{"hidden_act": "geglu", "init_std_down": 0.00589, "final_lr_fraction": 0.0}
Each number is 128 + 32 x the weight over its row's rms, rounded and kept within 0 to 255. Layers, rows and columns count from 0. Numbers have three digits each. The size before them is the row's rms in percent of the matrix's.

# gate: layer 6 MLP gate, 448x192, rms 0.156, rows 231-244, columns 128-191
# up: layer 6 MLP up, 448x192, rms 0.152, rows 231-243, columns 128-191
# down: layer 6 MLP down (transposed), 448x192, rms 0.15, rows 231-243, columns 128-191
gate231 101:133167084121145106201135102150127152130121197091110131084135167068153134140129120189133117129039096187114094188126092163157126170207140137092118152129155129146138135080150120146128128118128102
up231 103:125099134134101094127116137095150163119116078126157141132115065114115185148136138145130112152136090225193181059134106130078161110136084119159120069132134133133139179200126182200138150123098163
down231 098:125099178195083153059139093107100134121140135142161151162185117156081126164108122114146136092137040115188103155083149121197091145131102157115164157099095083119154172133154111154123136091099107
gate232 093:112103129104149083104147173119094166081108157121134159107108129183106082164106132105098153125114150076141078161119150121089155137170091162106190108128162065146142109094151096118087139107095068
up232 095:176127136110114159142122125141140100153121159090159165192149133058081127081144168138148187162166138130143120115104069092135124124142104050129097172145121140135126048112148161144121063149085111
down232 094:145149088134141146086137145160177196110107140158108180170117103106137168166125123138160106071127170113140129102126097152166140111143098116131174098131140192103134137097115137179110144186071132
gate233 104:088164083097127139125116115180142075129133083140099142116151121103065119128164160121078076183146096133138133189095125081109072102115173102174139046117141138196099091148096121180102153119161136
up233 102:131140118142103131116117053154131133166112070111111080137108133147147092087091148096102100131159111146124155109186193160102142089156124130068058083114129096074105160112153125143133171157145124
down233 102:157131139074147121107149126115071254087126157123183143108152095124143071148140143106111083153125118172170173131123061171160190062109137133112181118158128169123132059123121121155177135119122170
gate234 099:122108138130128115152164150142148119129132118117144132108142122118116104107154162170083153131152127108165130101143096169147079150165119099107085149105082124101108168136125166084122082120173131
up234 104:160153107106172115178129177134148144114147178138151144110152123131137109122130124141107123171168082110131209190164079086119162091134145127117132168130125109137106165140120127112129131106154147
down234 104:192101130092108110201183127190104160125108186104156153187101110117209174119153148121128165123141102125156131112105122052185105118119180091169089097119090124149137104130160158153108123121135089
gate235 105:139102154117157164209148109149118148113120126120085190085111126091162128114120135171203204137159153160184167147119141138150118151111166162062089123123146170126171081142133135090170156094220097
up235 108:131166169077162116132145113122159134125161177104176189107138113166159073109155129121126104147112154165180116122102171136045165172111087094106172101160176179144094116109147132107173147126077132
down235 105:134076170135152171097115141160106153149101131078134115138154144133095188114149133151116198145150118119130181000160211139118142120108128129078136181145155091111164147143150120096172109155117102
gate236 102:096160138134148132117181106140096086107195046158141153128123114231088147124096082095110117168134183131100102081115087100131072117142120103130139122139077117126127092020128180157148147085144160
up236 107:051187114098142141109103123098142103186089085177141105104144118139120174118163088123127119146197139147118093130144111077141104195103053196130181115122127113119136074076134101138148078117137140
down236 109:143141143186176129158158072154121161132175141130184128078048169162110161133089123081136126110122160156124084066143165047196114146183153170117097139069162142103162142114108122134168138126159134
gate237 094:099102115152148096124102148151083125130141125133126094074144104105154135154141101124136147078102128165173106164092133129159113181130078154141112100060068086088089090101085195143157157140154133
up237 092:104156122176175116134104131119090112092175094138154133133178145171066116112105190128167111101154189116145130099103093079129122135166090125141127158148083125137125135145118103110100135082145130
down237 095:136174110230128171152110095102186125124124141075124113102103108104123120138136104133166059125080142129115121129065141156144108160141176152165105115132162091139095131145111104153139135158132093
gate238 099:115094080116180131087129085128077104127126087151126185206130151140148069145090146144109204119135152160095186110143198081136123150130133152091125164110127144098129145078104136107133148149139135
up238 100:074094100089149103182137091177150139117131174078173127129107091087125139120152065151135144127182148163110093162110102185119154091079119094152139145171171119090115104102116171140127130166106175
down238 104:144138079141145149178113107102199065114102102116114136167110108146045168152152118189114133110104141085128088126149102198148121138116057129113126192118141097114172123121110116126158171132118126
gate239 101:174121133135162132127128121161113163109096160100144188029118174103065140123099061101109154196156131146124104110127093116109084169134093141094127113160171146117122194094112140169131145126090112
up239 104:186155184129077106136197123131157129096130101099141099131127149135125139129173131109135121083125134142197140089102133072145133129138135177109107136103164155169131120070107109125156148136138171
down239 106:131144083060129149109137068084166133161079109102142119144134169111148079152171134137184098093120134118118140143101140162133110142167128193105076164139135166197096058145100156164136136117061126
gate240 101:211072076134073104131150136200126154109171162064132133171184082097120148121127123103159114163148126143144091123145129156086107176135124166089118162160130091131121146167123160136108142130148110
up240 103:096173151103139154060099110150096132118102159123087147138148112120121143151109093189105088109123092184158108100097115094145125157106131088164100162085173174087144112110137069153152110140111133
down240 102:095140164088167134121144114115133114132133139111169179171156153105060101104123174148179070108135178088128123117153157124142109101137041123090126101137122111160148155141107107102177123105146140
gate241 097:158163181122153098101086134116055103101131126157113157085159065220159103118116114094068139089189158141092074132135095128069103111158129130111142080117098155078108136096153167085118128110117136
up241 099:121145119106190134098161083070102082108150127136157132088099144180106077168174093123149124101088102180129133112174180147072120101159144135181120172116158130082112144093153077103103124078085099
down241 098:079107128140137103142182138173108137071154138102123082181106094097162133188127126137174066101034125136113111097122194146103096134114157168145159135120125061097126123137111115141101184123132114
gate242 104:111149106142109093194148117137101127101127144093113094079099126141211165142075102152207106139135159124132175121152150079127097115154158033101172167160096126160089126084191152161120178057121102
up242 107:158110135090080083173096107117175132098117137142173162116111120106148104216152098129158164162078143152151121174130107145112144124125217127168209112145126097136152148065139131146051146144102171
down242 105:152117158073142078151150158168130144063095112101077168178148140060155116103192163150135164121157118186128077111158164141125175135118136124168154144122143155118119159132135154107131119119136108
gate243 089:173149113086164115143079124166138119139113080085108134148116161141140211146133137139164195160105137135140111144091181096094093089143113106126113134161150117130162153055171121109111145133128184
up243 093:100090112090131081104084104086137040108050147143172080168123147104108127164110088147140132179129095126092060096143187138115191137108147195201157145166169141139135129158082078155121163164177153
down243 094:173125080075109117168087113129122232190089148127123115132074123146163167132144192196088212141147099140127140132135126112126070161133111141097163147099127103177136100122113105163137129136086123
gate244 097:120126129097115119099139151158108124170080150067113133123110181151125160133113117086159106105126098118092106101140175063139160164139101117148165119087140108138072137090130109155094136114160176